{
  "n_layer": 15,
  "d_model": 96,
  "n_head": 3,
  "n_kv_head": 1,
  "head_dim": 32,
  "d_mlp": 256,
  "vocab_size": 32000,
  "activation": "swiglu",
  "norm": "rmsnorm",
  "norm_place": "pre",
  "norm_eps": 1e-06,
  "positions": "rope",
  "rope_base": 10000.0,
  "rope_fraction": 1.0,
  "qk_norm": false,
  "attn_scale": 0.177,
  "bias": "none",
  "tie_embeddings": false,
  "parallel_block": false,
  "init": "orth",
  "init_std_qkv": 0.0451,
  "init_std_o": 0.00823,
  "init_std_up": 0.0451,
  "init_std_down": 0.00504,
  "optimizer": "muon",
  "lr": 0.00161,
  "lr_mult_o": 1.25,
  "beta1": 0.93,
  "lr_head": 0.00984,
  "grad_clip": 1.0,
  "warmup_steps": 200,
  "schedule": "wsd",
  "decay_fraction": 1.0,
  "decay_shape": "linear",
  "final_lr_fraction": 0.1,
  "batch_tokens": 16384,
  "seq_len": 512,
  "doc_mask": true,
  "train_tokens": 158500000,
  "steps": 9675,
  "dataset": "wikipedia_en"
}
Each number is 500 + 25 x the weight over its row's rms, rounded and kept within 0 to 999. Layers, rows and columns count from 0. Numbers have three digits each. The size before them is the row's rms in percent of the matrix's.

# layer 10 MLP up, 256x96, rms 0.0858, rows 207-250, columns 0-47
075:461494515500488538489475492512489501526519539526520522493492488563463445506456480499507490488474479471535509490520504498444486522502483529504506
107:547495422470502539533445533515487526518487470489502500545529480501534532454495534498453505507500505513510489491526512462480448469524528507462506
104:522528477515516492537504485459504520551503459465472503525497496475500529473535485515558539501560491504502504512516482521510455490512475492522456
101:481494510484489507486459504492531503530463510505474501508527518510533487481496496483549505489535499481481493493477533485492485552453504493493458
088:529545490503460513499498519511486497533497441492471484497508490522509482531499511441464479459466504472466459485477486476478432485484538495550481
113:523469516478508517478525546516485473505497505507495523532472486483494507497532511458499503494484473477479495465493469482506513530498511513497506
094:504529470492479506540523550506470495502477472495511486470520531495480536530527508541482524547495484457521492468525507489478497495485512542527510
105:496515556512507471485536499505510526484522526515489511517523530517545522476489533485520459503501521529510481506486552470494483491511437462506432
097:512524478468470533519465473532497480525468498516452515488513509467509527520529488516471515514470500475507511502534506476486537511477449524483501
113:516486491503512462481484493478468481480489519535474511489493485559451488459505514536470492512510443500467510543501465493515495461521497515534517
097:499488510527549497485546475493506505509516544496525510452514513547551510476492543490504517529507536470531485534461474509537501551485458494497472
126:482503546490502480487548471499495503471476483499476493495414499531519461512476523518520514538514480494461472537552489508518518466546485514509516
096:463539502487528472480499540534514502521461545496572496508500451487466512503477520525537496471525511454452493508499474457479513517525493448490477
105:464489481485514531488504507503487503495543519483470474518531456490525464464478493482498522491466483458484529466491461484516495510494510505529505
103:509529529494545478474467535554443517535475513505496533447496481506512558507500474485497494503473495505453468487499483516473509489502487468502490
087:547493542493527513504473545477469517496509518492465494462502480485500496468506482524519539507504502552538456441503543516504483443511535525488507
101:521462474494465511479482498503504519530495518496530506467540468489482468558480504488536502471519515505465460519505533556511512480500524442548533
095:500531557454511509554507503487470471499539482515510514467482520496525466498475488556492501523507560503460499491531519482519495489492509537463516
108:522545484495547478491513498524485518490488500480492531524515518472545456513488524546485468543527493482493526476486469494513496523534491480502514
092:526519472518499489538522508522467494508445497518515506526485501522486508527474522505510454483478443548573498510495505541492485529487544486514516
101:524509463474527549474515503500530506470494541526498503478494455518498484509522450519539502509471525498470495482494490467510486526494480536502522
108:470465500514542501520535535473497504467485485472478544510488497529483492483483460556501533514481496496471524547520497506505492483514483507489508
093:516515475515462539466519493505483490511472518536490418536524508547523482470497500507456454558504523492479510467484521490528498490487460516488482
097:505487461445479504471519464489477468484532482504504536534529472477515552509500514504469504521469499514463485479474511499511493491517476479542483
111:484477496499510473456450494506529517539495567499543514465535498491510503484487500503518559520482493498485534468527467521458526502493457502476511
105:465498499518523479533482490507527561477466527499495502492478449504489534474487479514470537486486473479467525501481485455495510500441513520490479
101:461535539475502466504480549494471480494485474552481514506485463516517560500474466491471505491476498491521518489515509502488528491494516510493510
124:479561528531506463541520467517490513525520504498538534454490503489547522461462510480486543510500511537474450521535501513530486475482451474509520
100:574517479496466513486451522497498549486535523466497511501503506521483518478542494550490498528495495505479491535534496459496498530478493523496541
099:496472536491488490549518512445489504487497478504488483504539488520476494525488474494497521482491520554515497522510478458489510490557475524504493
117:516500447491483526481550482469542517541463526507503487521477472518480507503511497461500494507514512486465494485517445521526490541488465566545535
100:523512514485518467536476517498514489475495477503480491464481559485451481503515517508506485502537520490480527522484513513462488496513497511511467
122:500443465490488510454481477490463539480523520473511479507515482495518540490463508477517512475471465478510528498536483522481474463521496457472519
098:511501516477502529472466495479474514483453515478477497502535495551543561533469482471488492497541518517516458485548481499463524510514496466493475
100:458477543497530447470535477540550496481482487534508483486501512515485505512499498503487482544476469514429487495514504510503518553477494466477509
088:481509489516487481476537526518525501492467507496509494465516499505517515525467534509509490485539517490502557520468457466495477496521482488474481
109:527499505507481517550506530520519514474487461482532514499521475492519495514458476534487498462498462492497468508504488479472524538477532479467500
110:479513506536551500506476527525506505495527474518473485505545524525492495539483501521549493543466511491503534480503465491525482487468533530491516
112:489530491518529508555481526505461500484512506552524527534490527496468496495515533510486514512527450534470502477536522501462485468513506517532472
088:500490472470477510528512524501463491485508480520497506448503490509511498515495541497465532532486543523497521477558469500489476495501489526514557
105:498498442519503463521481525486470488504510481527502486453504477489491498532454509532543514467517537500467524492527473480519511511523523523480518
096:468475509546518500480513474488501538511529503489453540519528472508509492462509505506524525500476538520481526512549448509465494506527515538494501
092:474528515485512493517540475487505503504536500462466501461532480496509519527498503511531512518456485458484487460485524488471515447486515543528462
096:416514503503510522468475507488532511515487545501530478556488428469481503461500500493470480523498522478522505502513468491516515530519508512471496
# layer 10 MLP down (transposed), 256x96, rms 0.0775, rows 207-250, columns 0-47
096:525496517488434468497481494464517441487514509468478497502494504473510514495537502522508501502518529486524528502472507469543476508513460486479518
115:493503483483489473530519483528529513494523468547535456489494538471530522540530477506499504512534491510478463496450504529494492537442477472490521
100:464496492490459462456507504568488473450491522525486488514508503494503461537506490473422481522498514488522487484456510489483511521514495478520468
098:490483470514495487477521518482452475459529529488529488504450498520489504488494488481497475471497508494528538522459485458525490470529526520533498
097:490488499499498490499488493499531483465516526499515519512556518475521492495476489497512534531515478493521549471532466482496482495521444531483495
107:514464493513462509520504535487496491512479485500500508532533493447511518526513482494475494566459505454527562538467498483548488514532503522486488
094:522451513505540505446471462503499512521513532509508544560520519532472512495470518524532495474505484495508534544508505449494498534491532473512481
099:489523449460471555538557518531470496472512525500459492445511495527500445486516464503542474492509455502467529506498496525476499525525500513518531
097:468488499504493503492470525496480548485509484490479452532461477569489499477510498480498467475525491522517484492449486527506481483527509467536501
105:474489456523478504525531496492491536497484499515461489485505508501505469512495469504507511494489518493461515459423500460483527517517470476500547
096:535477501508458462513513489504467505502522504503484515532532477464473442522527516497467490482522488538441498489506517554482532499519526526518528
128:513490453450507506490470513501480499517539454494500548530506465494460485506499481413514453519485511495542485486478485497501486508540498520470505
092:536508458508460496475520483482470507499550495542489525511503475508481436510492506543482518465466513524516502511461457537544475438484460516497514
092:518503526501501440494513482502491485528504474493484494496507510518474555469470470503546519473532479496528466457500529485471567485496508476500485
100:508515473539491517549477498524516499493518457517520525547519531483495499517505488513542488484491503491491527497462527510482489484572480484553515
100:493526483503472494457511467478509479511555490494489475513499527507487508501500472501487498476518517475429501492567460494509495506519518489456527
098:501495500492516505514523493498511475483478509506540545513463500514512493521531507477492520539466477498545498540463485529543506478498485496523509
090:493519496510530485522490545497503520531479534489492519495482501510515476482524551482533521523501483511557532455441525517500452522483485474512545
111:492485442521539489549461502488524503496467493512454472434526492489506538536515502522466522509504508501487528485524480480504457534521488460502530
103:458472521512511516492444491462507493480479526509481509514504479459515521548494502537533497490535467491521496489535483470538488538491484460515477
095:521486487486512469473481496500478492554517491446517512459529525488527506505515480499476494491533484478487495521577511483478477519492493516485486
093:522512516499474501476516465545531500477514506513582516481476466523489444507473494499507505529540554472513472494511506518506493497484545533510473
090:486468472506520518501519478502538512460506457519462516511496528465499509524489522460494469521521520509544530479542476459479493557494507508538471
094:476488500480489492451455471516504460520479494465525543509501481461490488501481484433475549490530504537511531512491494505546451518538458501561482
111:497489467485509542548527485522509489498488493474483498505487481501484522496515527492540465540534503489492469485457553494537490531465521488509511
101:521484509488517521480494523539477481511522485476499528446559494496511534535492491489542506471520479499541510493510503499493544523510494491482499
104:506475539476539478515493496503483485515551504408472488477499522517497472524492526516491492505503500536467488479506515538474486524459502481533514
126:513512521512538454481455466493527474488463499503495476476534501488538485523512498504491479493549479548474490518509497504498490511537509466505453
103:429496490462514462447484487479509464537471539532504521470511497530497475470467504465487496537485489502499492442511497483475456480490482506473458
100:479523487529511531507511506496524478522494526545507441468452507474489494507482517541478461551509489510491482459454516501502459508483532524487516
116:481468554578491460481483501503515457512497482522530512506490510504493533466509470499464523487515514528517500478477519475502502537492495507533525
098:533453504476483549485495549464446485511537484482529457503487514473494463513470559479512520465472527508503500499491521489476549479480474490488488
116:492491501508504516517540468527498501498463508492506434453504468519495416493511512500533471499513496471456460498496520477534484520489506453517497
089:518468545510476499520511464498524476496546493527494489500448467478479473551488528534491471468459510486503512534467516521484450453547509535537538
106:499501502499497527471494529522508521466511520502503487486496479524482457479510474446563485520512511492510493542470494515533475548525497476461520
092:520486512490487493518536479508489477562497522506520478498501515488469496489494487495513515536502479510516449502522524517487546493523488493513530
113:498464478464519506501511525482509483470549477537488491492501476569502501463456495503525541523470478527541518487526499510469458525513465495478510
116:490488539490484462506478469508468509535467489481474499523497477485519561449496550514472496498494504514490483509519467506448461535507526499498506
107:529454467532462494506478508505511508544508485446472534489499516502531511518536467483474460463517502476552528501529501519552465529520501472495483
090:494515488532504512482502498465555492526478517521538549500488460465474508523525501491487500475451465522496490541484522482488485463527491476500505
107:473528528506523542530487562496483491541526488475486537472501514473497511492490505561539543494491474531478529496490493523508465527515522518475478
099:501502480468505478503526561496484426511473461529569457492438461515476508537499528512515533495506485485531491513508473483531521507518469499466490
092:493515439502521477495510506487486469508459516508516429496503525476472508520521489521498484471501522511496526510488473432463489500520504517464493
089:556482489491489514522538483469473554507492494522516514512481504525514503513499522562528533487490485544481442468504502483497483460508463486486508
# layer 10 MLP gate, 256x96, rms 0.0855, rows 208-251, columns 0-47
099:515502434507503540522480482507513485523473464482486490540570467507481532448499537516448499493543463513483496530512507504482481513497517492509482
092:503476507497505495476504499507489470511485475470481496518464511521471510426513487493453473523503490491461493525501514532503491489468507523512547
101:522466532526488486503512521498479484475504505493504537524494529492497510509478539495514505552505498516556494514516512452484534465502548519508553
092:540459526511488490473476487453486474468528530483485490530479489485448483504477483479475484526531469496575489498516516501510511498491513533486458
109:460506513488489490474513475528469512478504523516521483486517531496511507430501481466490541480509474497507510495524535482489526498485490490492502
093:524503495506460500517545469536479513532492500519508530530520537500484497490525486487470470489510484504465478512490506468460529517480491444494440
102:488452430499506547501516476492523477501461565495511485513541480499509506509495492459527506533513450503484511486508476522505536525497481492541524
092:538485445485488529511450511511497494497512476479479491490478472511520503501513508477519479525479478530538458492528462527486509491516500506506506
113:457512511500511487484541480582483516522489542529475491498502507488553480488503526500480491492504495497474506505479490462557513500491471519545521
097:535501506502460475545517515512521505490544543494496518513511511517440530483524503499503511486534506544494482474515550496432509491514534500516516
122:542511484467477500522570505480475497514512537499500513499498495440488557471487510512512517516485515510516487533520537480516502502497479542521501
101:544471484500484540524487479460485504498521453502471534475490534490464473492500523509461508511481464533497483501520527512552437482495506566509496
096:491470487478521530510497548523475512492482514486461536499523465512505468508511492423505503488480505458491474456463489505533496495509495526501529
107:511505503495521492524463521479489533534446504468510522528526514473470535525519508532533538529496493496492494481469534519488492500512459463542487
097:519487494496504483502551474541512509538519500512480495507528509490460514506528510494453471511525482476459475572479489496469493540547500508495516
105:459506534493515478508514496541493462458510476486494515498493526485467504490469502517473533535511487460498511549515531481506518523475449505526479
094:490519490495525528501489493480509490455465500518446525509488531471483496510492519483461448491521468473499532506489490465518461519515502523539472
114:507517485478505491508537447556500499518492488447503499500460498462512494521508520451485528500510508497504529494536470482504515503521485489527469
095:542501489504518499477438510488547463489535518501492524517502527501458472454529474501481498538474499480479510528515501479521483454526499526470513
100:502493466494425548484552550490490512541489532527512492511488473474515561503512506530489483513522527473530514473523489496509528517487500486483497
103:478503484498504425481522533454462505521470484472519534539489516501516520488487458500479493527496536551494481482491499515514505506478509543497506
090:481465490504525452460507499517525498520526490466457475443509501528499543554475502475506488518482524479494527459519497489495509507523491471540481
092:456474504498528498488489516521519498509475506525537508480501481541520473482502488459515523472498489529506532480544491478480508548494494470495488
111:475469535497487513505481508502511479511523538499502540490538498450469504489507492464508523537490515457535529495492505503505478517495511524476493
094:484524533513488500538507552475465492539523507484528460511491528438501488485506527523508499504507538494453477537506555508504503523494519500529523
102:477511531465512530508473488516517509528488486503539451523520483474511506473492503507477500492503465470487536513535495469525504487517520505486562
122:503487512472500456472552501521507512467508493530522507478545521492489480463501488509508539516467477525487479495525498523543491502504488506501470
102:505542462493518511543457509473482505492477457466549530509494492502543497504498572483448530478507516511525481498525510474511506519524469541507486
099:532522470525451535545477510487540484492507507511520520545463492471476472485467523500484550494483503477503491479518532489517526521467488471509529
116:505504480550524479462512564537533462494481486521506533500468504497464544477491465462502492490522520505488482541517469517479527537452503475525492
098:498523517516462497511509527475506516527533526526514496457559504483482492488481534530472469501503509499509510494519511473468494507527431472508500
109:472476488460509496518473509478471512507503530517492462487467527492469545491507463516499525492486500454483537539539518500525496514508444461523488
098:526506512486481517538481521537492494479519539547502485495518526523543488518474558493511524480453562467527498464497527467538463496513513481511464
099:496503504535544563495498535531497544469459501536515493476518525519474473504486498459472507500497461497486478484504480504507504575489469506473486
092:505522463486467479517577484489504486501499517522508477496463505454473469508503490500518461451513498522480466484453493468515536496484498516503537
103:502565502505469526515475485519488494495501424451533488490542500487535480487467535466444507447502491485517513500522521505514494544493528471512523
115:538483525476509437482477466475488517514497450497489477511469483470526553541488503531535493476501524499498496510514505528446506537502501494531524
119:522500535499475484485508483478490506478517465520513526503507505506495503495482526542498482463470545518507486475500478505511556504500492500505508
088:479510495535506489522496510533493515470534531495506486548476478517477492481494497487529520530531554499526497482482501475494516525483469501484470
109:487522462482507546525475522463489502487460469475502498509525473494506495474466523506499548501507463484458493517559463497544488509560500491520533
101:524519492504464504549486562492512472492487511530552459485453522502458497496490554501489510499496528495544526514544554477484524517525495528468544
087:475523470517488525528512521547452490553496523513481499518506503466519459490491517524463516459478499504492490496515531500493524458565471517511549
085:528511468475464492479506471476521529517536474522516489471478551494508520510523500503482531477477498505530516471480501476495500519538506519491498
087:496518554462511524524488556506508471496552468522473500496532479487520500503493457519511499479482544495530501510456514489487494479457472484516516